Weights of a small GPT-style language model, trained from scratch on English Wikipedia: MLP 768 squared ReLU, capped logits.
Each number is 500 + 40 x the weight over its row's rms, rounded and kept within 0 to 999. Layers, rows and columns count from 0. Numbers have three digits each. The size before them is the row's rms in percent of the matrix's.

# down: layer 5 MLP down (transposed), 768x192, rms 0.0446, rows 259-438, columns 128-159
# up: layer 5 MLP up, 768x192, rms 0.177, rows 260-439, columns 128-159
down259 106:466623517526527520503542499501601507472535519469476544515549578498469519472550499455504502493554
up260 106:454470517549460535536544491508538485469451419480459525458539565527512547511476502578489527475403
down260 102:509538367472552551469506502472467412519476519590506546454580527446476514453473525541496478498439
up261 097:528457509543508554474538522472555475403595484446502432523447575517501489511490483535481455525507
down261 103:519497517467504446436517562427512540454466413517510479487471552457470510394467415541518477548466
up262 101:516520504563509453589520401428427425573501519502490503472530455565542492456527543541478525519530
down262 101:522475564458531506517478482460545476543507457480511503572460434489496554556543490544559479434532
up263 097:490501530496439500468464543535537474541526473492490528520474548518453494494536542497478498451525
down263 099:485446433541472494476478489520543522464441548474455500534474530557582487528471484493465470524563
up264 104:438535549492496533531505512517465529404528452524506491449500597478541567502496542499493549452460
down264 096:546459439500479538525513488524622501509503475503529421481481446525482530456511492494515544489530
up265 105:483535438423491498483497477467514520438458448469507449509435540530502510528562561530550489497489
down265 104:582437531501442496454433549510500428453463507532525538484478551561491542526489487582534472566416
up266 109:455484498512515502501482464516526452512562560413455505520517558510477386530516513469486494486486
down266 101:503513538533492474567539505457495437454468517504512567484535499495584542547535458483509514585517
up267 103:489495479498478543494539613475518520514516442464502526561487529439452465472541514437519469539471
down267 104:456529517470475548465540544496464465457467542477541507531461519469502552531453495472434530573606
up268 104:466491478548503475504469505535569463417459413523471525455413420504479472465581586492541508513463
down268 105:541425480540522500448469495521485510446519529497479496501533456469449467440546497423426526519521
up269 094:555532515489572534465548524579478489504494517453461498501563468466499553508489515545494553564605
down269 103:494480492476479463455491535485398507516521482573508561479568521545471449461494494575486496482469
up270 099:530516485405505469497438529554546420423516560449484526544501515519439544465559552506496518552464
down270 103:506502536506469460524434558451580519464516503517503433532493500535492562522495481483466541452522
up271 100:528495450521484544576533404554509498533480471550546504500585479468498503537464548444524571526474
down271 094:458510476497545483459497457470561467543501514489498572483486551518503504539441491554500479485500
up272 090:548451509598511492544577491584523506509574570471470542516513568485440476428559556470494528576543
down272 088:493509549471501507485522497469418514533591462430475424444497395455479452436492500529457499544476
up273 105:455493597473511498488537454546513494470545448466488520481556522536567475497497547505524504563499
down273 106:502539419469510480459495507474556545478501537537478514518480529521512550410490519575565422477510
up274 107:547455550534528460523525500519507497479559473510493445409537536499527496481551444494464488466396
down274 106:481484420573512557524462467515582521494490435505514502522540527603577478484515471461530550479431
up275 091:458425487486505539502487522547516478473492483423577484509554449476428467514513514415519478526444
down275 099:441481501557506520503494485536527471492385523396488507449520398444582573469478442465468483508427
up276 077:527611580523487582508473428493500502487476462488486501491471522531404480533503579534467460461497
down276 085:443449546586477462520544499562458575426544489496500586466499498545477445538561422471512464525494
up277 095:490559523495475521542453436408431457467488475482538436479504535442464466511463528553541478580575
down277 089:475527513564426511381473533460401599492491490454494494564565532453519464456546487485514518503454
up278 089:470485502521541527566509513506549452496404444485480552477492538577467542501503557471484522514557
down278 094:503517586533572509474480447463492557580483475619554474511426513478415563428475453498472513507500
up279 105:505496527467531488504518509480569496480517542418459489454475472487494486507545471501497508546469
down279 108:527549459499483558485558474442505416493479472477566554516519438493454469506560535486473572539569
up280 077:536535523588496519492555491461474518513476539539480481537472538493588442526511551531549503493557
down280 084:490535591513465476522543488441498442507509559508463470530491470463491468426515511482537513466509
up281 096:517537483514503505543539494473516513472426503506454588474528578528483430534477519547471451547515
down281 095:510488509520533457534471463500505455444483524521517529497543486482487561490526481497483517498473
up282 092:572588526507518476464515450465485540514468498500529451463464521501563549567556438447488509475493
down282 078:450471541560443503503483563430464485552532481458543536482487520466441466500496502479458510497442
up283 103:507486552477529512507557492507494528456512504414487516508613498494452490457519510525496558494490
down283 104:515432536480494469511507478465544537538557489476457461499513459474429455515504486531544517504564
up284 098:531568491543497518519469468477460487453518442501546526520463477445497498394492542462510539451531
down284 103:538463543508484539544500568486477420513515447506488458488447500520565472526469536550438518509478
up285 096:482511510526494602443477505519520528491504466498487455574448547477490574468481470565444531472487
down285 097:539472589486502540552549508589510515565533438483506491552465519579525512534482495562538488549514
up286 108:484475552544538523546541470582506521439596518540563535499590458498503510534524504530493487502508
down286 110:562467471508516429498496517538532538487476510508518505485542421555576502517502452482467431527481
up287 089:516538489444499490464531490514469535482509488490554456516495564510522451528412491535440520415500
down287 091:494551522420455490497518550530506497444485540532510525476544499480478530453442485519493471495526
up288 101:512539456452518480445430410476537507514493490409510537552510585463565517482514538489455452516491
down288 102:415462439473460454470491454559466531596452497450525445453491506492548535466470501494429524500458
up289 096:494491542501491499505491501455440453514515507465564440558507436493520564538488496494562568484434
down289 100:525421488490482499463544460431435479469430531538459438451544432529479460469555520516484509470456
up290 099:529538520505404569451457472440524550500511435490501545533514499541457566494554470523493482567399
down290 103:541408483491505521501442473433436501460524460502480439508503490481524450570455447474488482471521
up291 094:490467570519480551439539398459579541422527468473531520537497437520514505458433498511550527506577
down291 090:528496562475518502503502509452474523472463482428436501484494554514529489562509519465508483486519
up292 108:442501472518532550455578491499450467496460494493395516498503584493495502503532535528542501488482
down292 106:514437493524423483467516525503503466455505451544453507505391474530487561525495532566526495475460
up293 088:532571488493523481511523409516562549488513536486518459528516507498514463470533542473403464458496
down293 090:526442497532490492464439483490477491531539523534523536522488487468524500532515539542413502506441
up294 110:489598519541464509540434552450485476453531483524452555478512471460499517500472512523479493528486
down294 107:474552459496490381507417557453531502535530535472463440519505507490457515442513480489566481554512
up295 116:500569517517525489523500479559480435452537445509494484511568532472548484539514587507498542510446
down295 112:471487499503468460466508474537496476583512456555487491515463466519509509499564520578477516573502
up296 104:529504519549493501568456425498525565418467526482470527540466452463519456551608545495538544497493
down296 109:466543486571498454498441523513515451494464511530511489536432396526582518472612475504520473537509
up297 103:469480532485531506624459506505496540540567498459509440521526569526514515472513465447493482502553
down297 108:501529535481505504524564489467449516597555434456531496532461495558502538459527539534493506398518
up298 110:460487462504536519539498515516521429519587513483437566537517486579507504481530462480535468562449
down298 113:529495442589514481487484473455502412536495527461604524448475476572489479426494478511507548481465
up299 085:517488520498511464500522551544490452505545513517474541478480512579504525561496440579501466504530
down299 097:429496523567468433460532531534523481576494572498450515573552525563472528525520516563473445479440
up300 106:520406504482493492510550478525510513567484508423385546522566538530436475537482565481517561507465
down300 106:515430501490466492519451545484472516530463449432499545520549469533459491546501478480481515583480
up301 102:513560494527462470446575428494506485467506513478506541500490458506557452464556513452488438529501
down301 100:444519557447427500507421541430490484574465467514486581473479483490506485458442469491489523528500
up302 103:554442503483557454515414451456504500436515475489551432525561547537536536498642525464558526475509
down302 096:500441466542604456551474532524415474434577437507553502471539505464551500483514548427552531464512
up303 111:468509507524467511481500470460477460547523504468449518485618477527471472537489527521529541480528
down303 101:485391571503477490460426579545448481467548528534437524544469502546527500454425479455506462512422
up304 097:517506512510550485441559525542583467521513501465501449435511612433502517518634439512503509537475
down304 100:504431559520476422528471517439431446551579560498446492526502496524556500503438504534408514490507
up305 090:502460553492495444403501506478506517541484544552545540455585458502505506450517512456504564449482
down305 097:454561535501527478465541514544503496448535463543463512426449445508479566479493489430526506481514
up306 094:572431536489503510518537461484536543504515543530502555519505464460565504529582506480520531480467
down306 098:535446510466526453438540449506549521490491564537495483534458568525626554484522453484504510429470
up307 096:539495475498433528516433498502479466508503514543535557470549529513501544478507492401483479568478
down307 101:501541498522584549519524523481527440469480492483491418522461431466511507587509512513520552538523
up308 108:587557495542548608510496525549437515423519421511531571489507470544468529545538531486485483553558
down308 110:570602461553491510545468482443511540411448511497527519420523480529509512527506483454505527433535
up309 120:408464536489557553520547532426531528478464445561500512479541451495491532511471521483475527447490
down309 111:411468438491497509513434504465436449531483507497504518474504510478450561517440541579588532495502
up310 092:492562527494570483503605510494519529471469531522545542492506417534590422530528502531548518435512
down310 089:535536498469522539461496488443454468508548603523482506502581511592525548493440488482521444521518
up311 048:468551527529555479466508520457494595477521523544429503478433456511488470460492490474580449518518
down311 090:470616476507462540525561462528573500466542501542477540516575539484519506471522500425462468496576
up312 100:463535465513507464468487471544458447508498472501542423546497568448566458483506537531532494475596
down312 103:440495571472585445485463536510507470478480446415498522475489469501431482520524528514453497510512
up313 102:478533402524486540447435501526479522519497536554483494521555475531495552490504510546533456542485
down313 100:504489478481552456529563511460538519529492472529449449567498524450458419495552467505440530544464
up314 111:467493564467501431541549478457535501454486475467446501520562460368567523529579428481496493499484
down314 092:528440540505478546549498566503508455534486478491485476506496433538525570493496447489429507482485
up315 099:505574451559472532514542493512513558507576449517527488521556500442496520511471459506517536598485
down315 099:522481484489487394489470535449429471492534484522488500486539474495463515524455480534492503519500
up316 094:475523616490531657546505531439540544508520526526535491483479471552458488500540498504507401520523
down316 091:501530565519510560489520518480549452507538465544462517502490414520492531512559467513494498583490
up317 109:478535541537515497547491546488467553531481482544494550505567483471455511568541500595514509484497
down317 108:478473512467515520428464543522473459496488536529458510480462468529523511440424477522460425554499
up318 105:526548468535437547486479475497485505489502455420544533544460464493465531522472514499506512524477
down318 104:532496495580449501460476477470491534510449548479495523515485525519430515566474492498585481540491
up319 102:505531497458521473536556494506526443452571480472472466551495533530483488531454498554413575514538
down319 099:510476467555486498518533513501530512546501468515484382493480518454477584589460572502479567467505
up320 109:476505486454524569522502482535507473588507488529544450461519418476534528474488480503474413522525
down320 120:448465511548449470499437515541545551501472533523445529464551575439481508435481482491496520490516
up321 107:441513461520464468488481457534524477494499495470529537514606511541515459531518568551509487478460
down321 107:571486497438463468517491521538487497488542545507521493524480469467510463514509519463572532530438
up322 085:494492485436537520467415472480538471485521505455459504448520506521458463488468546424546547536496
down322 097:420541573485525523563483463500487454499510584512341554480540396459442511433468412477487494477428
up323 106:516582462464417454491503477494493514511513483454546495516509566539468478458555494535531499579508
down323 101:551481499529525531492475451514483487523444516565486511582583496508520531478479525504518472509454
up324 089:496499553504641550527503440494503499492573537538480462515549508542462508495539549495460430463488
down324 095:496527523502528478510457490512513563530535500563475489529509527513504452498491510516465514503403
up325 093:533565537497511503498527468422460530509449508531434503510524598565604528487508555461533464477524
down325 091:513536504515503549439506480539542435431550522476468546535485530508530517599517490479377472522562
up326 105:493505472490491488452521483553481453481521584500506543479516512563498428505540549540471549591583
down326 098:473469447420510515532484424414503416460497455574526524542513489463460479455525446451484521469459
up327 105:525504518498528517537525483502521498540494534493523475462464516507448499525510489512504452534451
down327 090:460498503510556530532477547462487481456560507425532529530446456497503538494519527512469466439425
up328 097:465436515479463506546492486497516552497505535510513542506458500510455599432486492562464464515458
down328 102:490526527530513601506453513543511533439577449512495505491505515433468480433467473485521472483457
up329 108:494499484552478533522577497410559452532524488563474547535484509546444428518523522507509539424434
down329 101:526510514486473528470475512480537452576493579509483473514437529451509507509535530492514485466554
up330 105:473484480552451482497510529579534496456517462525493473557563484470472509549503411532499530441471
down330 103:480477454501479492560468512471607530510471467530443448498557548534495482471523446526498517483471
up331 120:474467458593463536482503490503505576480535505445490543570438530485542565480498458468499525514524
down331 110:451509487562560476511547486494483518491488546437553551517565546550482510502467506515505493550464
up332 087:518587563443567450563520466493491506408533539537564553539513537425533511483524540550466474546502
down332 094:428515436539494436516576543564567527376475523505497472523478507547491457533512500485487550511424
up333 089:494569513491526502417565535498481529480471486554427433507534532547559524503452492491470465406500
down333 089:527514498431505482541516514500544563499546528468485527484534565538591540439492482482513502505486
up334 109:496431523498547520499523537459494535503501517495553412499577530512595512469537417441457531490410
down334 105:497494532585501530578477555535529485541565479520509523492479531480569537491515541480526463437484
up335 089:423450536556538510462525504541577523448517507517539484479514474464522538514519498530487410446480
down335 094:492564538476542428473528538572541511557543481476410481486513409524482481522493498494511459449546
up336 106:563524545531511557514526499467528482587483411436565478520539508454490401473417515451537487620512
down336 110:413513500575514491575533524475430551563564511557463498510557571532500467543472507541514430494463
up337 110:431467501524517480559509534496492471494455501521535525486458495504443513449555486476515508473535
down337 108:564488511491497510494464543472511450488491496542472474552524443469488545463463505390579473543487
up338 099:499461411576523528508525526473556513490501533448466475503460442501512491440494465486433549470559
down338 103:508460522486528511535448561485490441521506439530505441441477436449510521518551465558528457466473
up339 098:455431534490492512534509383517508527498483500573461488485580511476571435524536495614414529488545
down339 103:554566535559504471497430541503493464572422497560555532530474487454551471505543487528477565441456
up340 115:509506544479479556471511500514507508528512493551486442507563540486454509523532596463505506525535
down340 100:501451509504492584565498420471474509528445499488457502458557488488526483482494497475565423483484
up341 091:471516427499526502499509390519525419515519399614459534504479520468572498432480516506458532492471
down341 093:532495476463551562519521461401500491470476509504511508480522495479519489493487486420453542430486
up342 097:444547487441491529477493505479455497557491459533464562516537540482427476500496470562454501463491
down342 091:488434420555504483502447541479491432481510551473511468457477585569552512502464408495484511524496
up343 099:441622581554543541550463477480532500458419571442508536483460574490517470481490499515518500451472
down343 098:489544531473494543433470476446465537488460560509548502506480481461556460485586432511514563450464
up344 089:542440541535510502503451473436494465438568505390489493521533493531521490473561528569438500442595
down344 093:554399477561510486496515571421592495466542488393470487524579487485476500461486505478500508452486
up345 088:421543544438443521586515508484528554623496467481486507527534494477508456467537567467476447522499
down345 090:503425506533468437427493474411388514539459521434536494516479460518526498495492489507507481516537
up346 092:433505492526465462571482486485507490504523597531432508547527491465434467456588473488464503482522
down346 096:541374500534409428452428424523421530508509545440487423512488501471464489517462537512509535502455
up347 105:539508443497488530521505478547478558464498492481530519473524547472481504547480498411430430511580
down347 097:548468578476485486515485517525493495499540481471527414489487458431486538440542583485485523444434
up348 100:507517396503426559470490542473579484488530499493475421513578528531501454548542563562493507448481
down348 108:520543431501524517578534526532549537415541518431496520457491435449437482521446542511505489434476
up349 106:589517495481470571530538516431546507426421524459482476542513502481483444499557512446522480462563
down349 102:502490511480501521448504493523495435533506486489445493451532514502556454472523501428452516524509
up350 102:485455499536465501457513513517492494490416534493499525499516595582468454477484502437513546560574
down350 100:452466483518487484454509573505455508454450419480449529495556528523487432547524446537500490495525
up351 086:468564472503471549457503442468572517543565524510561494484491481474501491533466464537481551474509
down351 094:511532562448475486462454530488476493516457516468520493519524504544493450431423477499463558470425
up352 101:488478510536466510441436463514512498426526461479431533560497528514540415502588551448491479516471
down352 096:512494597526547530543491498458571475553504446478531490542534467459501536462537438527473500534513
up353 101:442486481490491542443473438500575513550480496539527444476553437428430412487520479521502458548498
down353 102:563433529502525541419429496521554576555506457528553493552458485454459480511481508541525424525461
up354 102:429502444521484483504466449555476525563505541471524380485613506493514510484541518499548465483531
down354 096:553535526473515498505444538513457508479528452556481543455423541491473511581419470480500514493486
up355 111:533503566482488535479512513516455532498495507478515476499498523479514543507509544491518417471449
down355 102:519471475398500555491522539477506479522466420450550460512502463476484540485454487499587509510461
up356 097:411585466515523513431504477500521476511518444406528401425502572521497459507447485448513441523529
down356 104:519587423529560559545493502425518429612539538498461596450436516514497529434546467494510475449476
up357 105:494509460488506519487528455514519545386456473538518487525477436412432523522491491479430515550563
down357 104:496411490407451428476517503493549499453501462482493506504541482472500591519422467545508570528456
up358 089:440509510452532563463516473501460458482454493488508502510549552519479422498490599462483557488542
down358 098:489479488483527454464469449518467482531497522462510513415458463497500534508458509529446464558494
up359 097:545589479477577479568516448512472432485494511517512472552504481486539581518468526514547551484470
down359 091:472470448469454523506476552471584475528474429409474451481574483509487512486499467481510489519527
up360 105:504490581564481545497491523564544467528542471471575540485474467558475522539536514487483553529547
down360 107:498502511448515515490458505572572507514515460531508483554484492487514555486521452530507494535498
up361 107:473479480477496553528526556416476512492498497477526479494535473511511540524506419515519564502420
down361 107:527485430464470509511461464458539504487480483508552502456429520510555569521440530480512472410472
up362 094:574457444435455516522577495576507479545451497552543484490500454501540554505527525481492598566558
down362 100:508522452471423555527500522505587523487500521483465546512444523505531522554467452494449533463578
up363 088:521556563453498453536522471467513545540483535593518524431464545480507520481495542518499449487554
down363 093:497596536551458444556485495509440505502474447562491567452525532451491499445436486454489498568563
up364 104:522454604526506569493473524493540530409431491506558466489453507511571468478539452528487543493528
down364 112:464512532503446471557588477551527532495503418570513451530517470482460502465519525462519587469509
up365 104:507469530579510436499504504550493556538513475515518503518539544443440520539544523438425476462523
down365 106:527397501519454435549496514464539490474454484590547557485478535518527489566494466474495495476510
up366 105:460487561449516467477529564492485491517527560456555524553535502483472508548507543494502476488526
down366 107:461466453513536448519462561465541482585507431509511512422419466506488515501496533497469516536568
up367 096:526547496531559517516518478494426510432447498455479485473499561498536545519454498499408495433465
down367 099:443515474522464490469511555517575492513446498475542449470513629560529479532498449512541465498437
up368 101:524473479445507563484448483461507551497428516502542430510533544498536462541537497486518567467452
down368 101:495459484477538502452435545555487490497501505498482448471507551483549455427443476551535553467423
up369 099:502548454483561503533532471450547482531526577497491540490518542473517462446464470530524478501552
down369 099:571520484509517532538545438496424439450568504512522510444498546600551482537543458523470556498557
up370 100:466484473479493513477521562491463510500501412505526536519520484466416478461529494581496496524458
down370 096:454387501488431435472525518475548504438522558543467470549532515585479556525481485538455453552505
up371 097:503520479544435495557508474488552502563462487525477518538574569457474506501515530490556532569518
down371 095:484458530522493531480495455462481514546501502500494561500569526572585461453567449486438582527491
up372 099:496489515536571508444557532524459488456516572468510510587536513511490492526533469474447415503528
down372 092:522526485533518489405526454491494478522591431517563456493462596483536542542456501520499497503443
up373 085:506467499538475588542483561479486513517471455528496434561519532435528477568486507435562477450513
down373 084:400498522557434493465529468414523479525438584531503496467487464514487487476599518429463438500457
up374 107:440515492482523600534495451490506444495484555529529528535496534499513466503515450458479516489525
down374 103:534435566491484516494460457495518463469511518442493521435472542505480571540531513476512516426489
up375 088:545528475497445531491553466526552443515461579554520433508477544519487550547492459532496496529507
down375 091:524506449458546500485539497507522441529447530465444517494456492435471475506487518558398469551436
up376 095:544554464521533527530431485483485463509468524443569475503506511517537500468464485491533566555558
down376 090:464564517542491544504442534508428482548547574495443520435508554519499437482484542443407509444489
up377 099:517487557482545521463555487507539455511463485560482467491513424519535470449581516437531429458521
down377 103:571521480543536520588557490559510550525554514472438502513455562405484467505515499504527538480531
up378 102:505538523569516553547518482493475499495572471462485503467513476454488476554475469466425525405505
down378 087:481495392508466520496505571447459454498472492555475478512482515589497516526497526421515452483463
up379 094:474490452574475487538435482538535457484511541495497442520503588493557530536522510534479446483575
down379 101:463500466509534543501450467452522510554519564458469539477507568451508485435515526541484476455548
up380 091:456498474539514542499514480407448435550598490509486508490566502518446546481488501484475493504515
down380 096:450473541464483483481494484484459462528464456458514478466520485524424491503426489504511476599525
up381 108:568531566527516573525541500557503492490432476516517544495520504426501492573493556470470533453524
down381 106:561488487533505525492454506502450507504477494488534545486475520523486555471533499510509538520482
up382 095:562488536509498451538498453516481474507497543416456471493487556450507503559492481514557442508544
down382 101:541451481508498491537500508502451505516498519475476426527454609530580590548489448548499501492463
up383 106:492528569571478509511516472427451459461524525549521482594582479540557501567512451498476453484478
down383 106:496498538544494455574522538477516544507578555439506437544542578532544574498423457479453485505422
up384 096:481568455529528454498501488535537499464510520531557497576514527433477447519497531498629480530531
down384 092:600531494472488414521476479465483560514494480524579574464454486526517507489528538463479533536419
up385 102:557440441489467545527491483436508542466527451570607477576488435478505483473521542511559496512472
down385 099:491525427425469538454461512442447558565540472533503491547470454497523503488547491479505511548553
up386 101:548525543532521484513467449562566477443570531465445491541537461470472456544544538534540505533551
down386 102:480554467472559501510489505621514488522490513458511520486510437454500497580453571477548458412456
up387 115:443448458503470517512548525478524529490520545532519507521565453593491414470485507558494514447494
down387 109:438506492512451481508488504519533505531570519431488456446493530581482504528476504449533524519480
up388 100:510532496513500491449411546482515483448561505508532462491530566448539484462517478550537428588572
down388 100:485466483483414473495509533479471490485518519516485432542606565540556516513443447553446430514440
up389 096:518513539560522457520487532592485478450493432536537470504550502492471504431560493522542464514536
down389 098:531517493549472442539521528456457475474575496507451530503504465486489426417514447515539501541487
up390 087:512512480470500487499446450551500513544541541499575493526555465535500507496470473455525512403509
down390 095:426532497548480494428490474508456498476460549513562495521523444528607531488514527502494488524486
up391 097:453545528433551510463496486467485472496477451449549469485517569436504540503456454544467517526500
down391 107:472516521535538473441516537501431552409501537481493572480435527435509500466516496491538463511515
up392 109:531518489457555470477528495529537450422503466487537497477557471527480451410488553477524563548501
down392 102:464452534454485515541532532526515509478481507399513489464493545497541493406463477450448467444523
up393 111:475523535493474548458563518509551506536524518512465446492557579398498601462532503462484470544484
down393 100:453455496455503505501440546479509527527520489553542487514418506491529519496544550542575443467442
up394 100:519471523506466539486596481508533533456473523563424451524487415498457496474516453493511506645488
down394 095:442509525525490543479511497473488487441498537469511519513488503448495461514464517498490541419536
up395 091:487455534549422463508511472442586595519444524454482541512529429471540518510508505589553498549531
down395 097:469433492558511467490490580572496493526488444444485485466438452458561587485453531560496477569508
up396 101:458468535498447574454491519461498468433508523514508538501520502528488541514509463451474454510580
down396 098:505564587511462532470540489466426509462529464508453463482496495487512552464438472466508505523535
up397 092:483505493513430560495522501415534573534435466552598496547542461533534454547455544508530517446502
down397 088:486511432457503457444525506528479445443488449433479538504515499503493481512525483497457529481547
up398 104:542541486498519516504488564385503535473450485487544498557449540508491476567512445505559508605501
down398 102:563546445512490423446527526455450551476517524428519498558502541474520555457491508532499463484495
up399 092:522527564530456531492462506504528549485527452541505485411480524500510535486521495497559428574418
down399 095:536464494417527482472495440463557452476464536534509520571526513496499564454480521463442470503579
up400 106:527461536461461568496536436475546556503454392550480440459456538492467431455505492452539524462477
down400 105:513515444485432501439494509435479557474542441459498484456467541521540473454571510440557531540528
up401 094:493512572484437484520527494481514478522523510522532479510499430534499547536481537591583521535508
down401 103:460436521545446500556505499467485529477506542422513404503486467494503486488518460540501505520516
up402 109:488521498519521480516506427501447504493498470557503528599518505544544529516465473559604470481502
down402 107:508578509465461512513479474537471480449512493577467565508487559466495510519508565486549487510607
up403 103:539568508478514465578485481529489419457510466506505427497556482517496528485494543504531445478530
down403 103:507444484452543465566432479503497466483542541559494520508464440535477505483498502484435451532520
up404 105:505542503459523494499526453425541479517517462519449549483496496602458515499464482478564563474462
down404 112:517548504546436500385526528543510443479503519467539474510453537515553482502520521467605507526530
up405 100:615541528511495551550481482488487501411513493472529532502459542515506518565437540543460458484497
down405 090:526438487512456504526508501500450519496535510592511536475512577519488492477468464433518476544491
up406 112:570565447528406552432479546520548519481522473404458527529507492447469484483485472443438459488500
down406 105:519407523503447500489464554515505533557513508511501459476469506507535528415460444507511522512538
up407 085:505573548521534461561523474520559544463424469545506523517479475547413466473501454558460467492487
down407 093:525474528445519438499470560476436526454501531460528517435532505490545527485494529504509414459513
up408 100:539502513500469506456504522494525476497500426585462496476515539489449508559508439405529482505454
down408 103:524481513451549473580542538529511492531498490444551533515390411554485488603503448575492569507568
up409 102:457497519528496525447505435491605451494523421437510601467485429458466480527477496550552453434459
down409 107:503517530555450500492557453544533426540494443449532478514513517518483540512517446556489496459437
up410 090:484572449554535530502466493459516510484519512519480477489559555565505467507592461484549494480416
down410 094:526456532458480495510426536514471454536496532538462489464505442495560465456459455470596537468562
up411 104:535506525545397455451490496479454552520539472500485539439517521564483554493459521456529427491492
down411 112:522484506572485527499494522470499524473516480449489533481505441464535483476557511508556506460524
up412 098:472490520462469461459542484524586475526478467503480489529472488503569519497500557476465494545507
down412 106:529530538497375550500515465463504471534477534476415590409438439513514489495483487503531492505523
up413 095:526525489513512404494540489532479531478511486480518511497563525534518451506565432493513528492544
down413 094:500530510490561491498480506536498507524495503537533500495468516552416471453503507474549421550494
up414 100:441507436441494510486524542502453485517471471533533531586446506542469525499469510540566470529531
down414 098:510551552490478456535475521529536500486549582516545546514517522487541486533503539573509570481539
up415 089:542565500485492521541562526480501501558577468429497479563506514413443503507547441532456491503510
down415 100:461550552431581490456492451499576540561544463392474484518449536529508532465480533448526468490497
up416 107:507533524529459516493565457501514524428441538493547461527536463490520490402556476461501563523530
down416 100:500500422483508503448558538476528476546480514497494498496528517523470519469537553467539440475449
up417 099:458432527471549520543558468489455465469550511541571507526497529542441486510509518602506466490447
down417 088:521458541534516506552439452430506516477595493519453571478488511499529496463492506548429450501512
up418 109:508548489519475469468537454420551495451522481473545533513462473468481450560506507515578576386526
down418 098:492558472464448536492499452522465520571460501442504464433520529511479464487435456478551526465509
up419 098:473494427458526546484562494451547528452536519521524415612491546465426488482481518465506480524441
down419 108:464454450412554451477496530511496542473455529483466547484421514510464468348590502534463515510534
up420 099:498572486441459498553477418509531522598466611541495460507438551474502500524498563509472458502454
down420 099:506557543531483520467494431558465439542513530522507483455496496567477466549511443538438511596438
up421 100:476524479482511558529483425463471478512514508504455469503522510479488465472530485535506488521517
down421 107:515464514582515531481463496521446454458510513543475498486462576538444443513510452471515462470425
up422 099:494541493533496451404496540489505430486524500490593526550519485461501530473527587491479526524419
down422 104:519497537513488569499557530477457556568546498541513507524481503427392504460452486580460464529457
up423 095:489549526476554503469462540519546457490519483480539495535502461476527449495534581427534464531479
down423 100:486528471474569510422434532520493457500479499476523421528497443455506447491492536379500506480505
up424 105:461437577524516434506503521501508539499490529471466554593462551498453526489483466413503571579562
down424 102:497525510509505564490574494484541468478560427562457504488513551566531513495514568493509618579492
up425 096:435540491535524484496495485520527495456446496424449481455547478514438450485465522505469472481531
down425 099:494479498490486490547469463442515433523523568467502411502463443444539477455466553448414497462489
up426 096:505560594494529503501511439421515472483480467419453492473468583493518464453421450551526500512448
down426 100:526441518370488489533487479439566442544507493555471457519510591490542528439451476562468497454491
up427 111:519469502417526454453531464531496541490497502500507439505508485523562431497521426504506531476516
down427 115:488439550403505541484484476476430528531503578522528474503545441491530441556520496530528553506431
up428 101:534556498570407552472549460497465484490511513441532515489533489509517480531552555438514517501488
down428 100:495531469529511411497421586539449480426514486488492560498483547423502524449544524489530481535463
up429 094:468493429527437518460524540518450503531496423472464567458491506472506534497500533518459523485556
down429 106:510513514569508491452561581474483541518514505454470515540416557502507524514526524447565490488396
up430 098:437587503471499523475541534538532478458546489486496536516532438450501441466474504558505498422512
down430 094:490527515506469519499480505455526507545421484434467476513522548575507463487489467496491518455496
up431 108:599556476510547493496533470498537585404466427536509536465539512397521471521487460537447574474467
down431 101:481500543510443480505546474483520467475519510569509606523539470502397496518519460502475503585459
up432 103:518519505463514539405509472454571482513551489480516456618465494458385469397543525450463445506529
down432 097:509546535471505589514542424480555495558554447457564516475488477460449481408463589512465502506548
up433 096:493572484506495511491479489520584500417511453415564534463480432491495559478525457496495544434447
down433 087:496492535523417535473524475461522437503498457427572528552573528521481514487573466532477450541454
up434 086:518510484518527447514565515568481493466536523515477479547519545525442510512461441510567506472485
down434 094:515486406477433472472434487494519490517472583514436555494468515492589507542466519502598463492489
up435 113:561448481519544554541573488413542514434486510472493500529526456474492486524497501526507465562500
down435 103:513499546518526539488490469528461567622593483430465505501565463506514519477551462505470495461444
up436 100:506520530566553477514558558490610531528464508501483526463490559549562493521539546511463460477412
down436 104:518559525516508451519524462569487531495525490509475490439497545460515532405536493487499496539418
up437 090:534586558514536486504458485525595438530467483439493504534552528437492526522511533496565513595501
down437 095:556513484463514407479404513518485503540488433487488487416484487480587508471476491460480527495478
up438 091:483616443475503493501451483471498509456507541508519525536512549459483545525511513484549480522519
down438 092:486484507543467475498475496411483551483514500536437577447432429535544406460437520421518528442519
up439 098:478536567497494458509519398436488536504494478584585490445451555448509526436533538452472490580525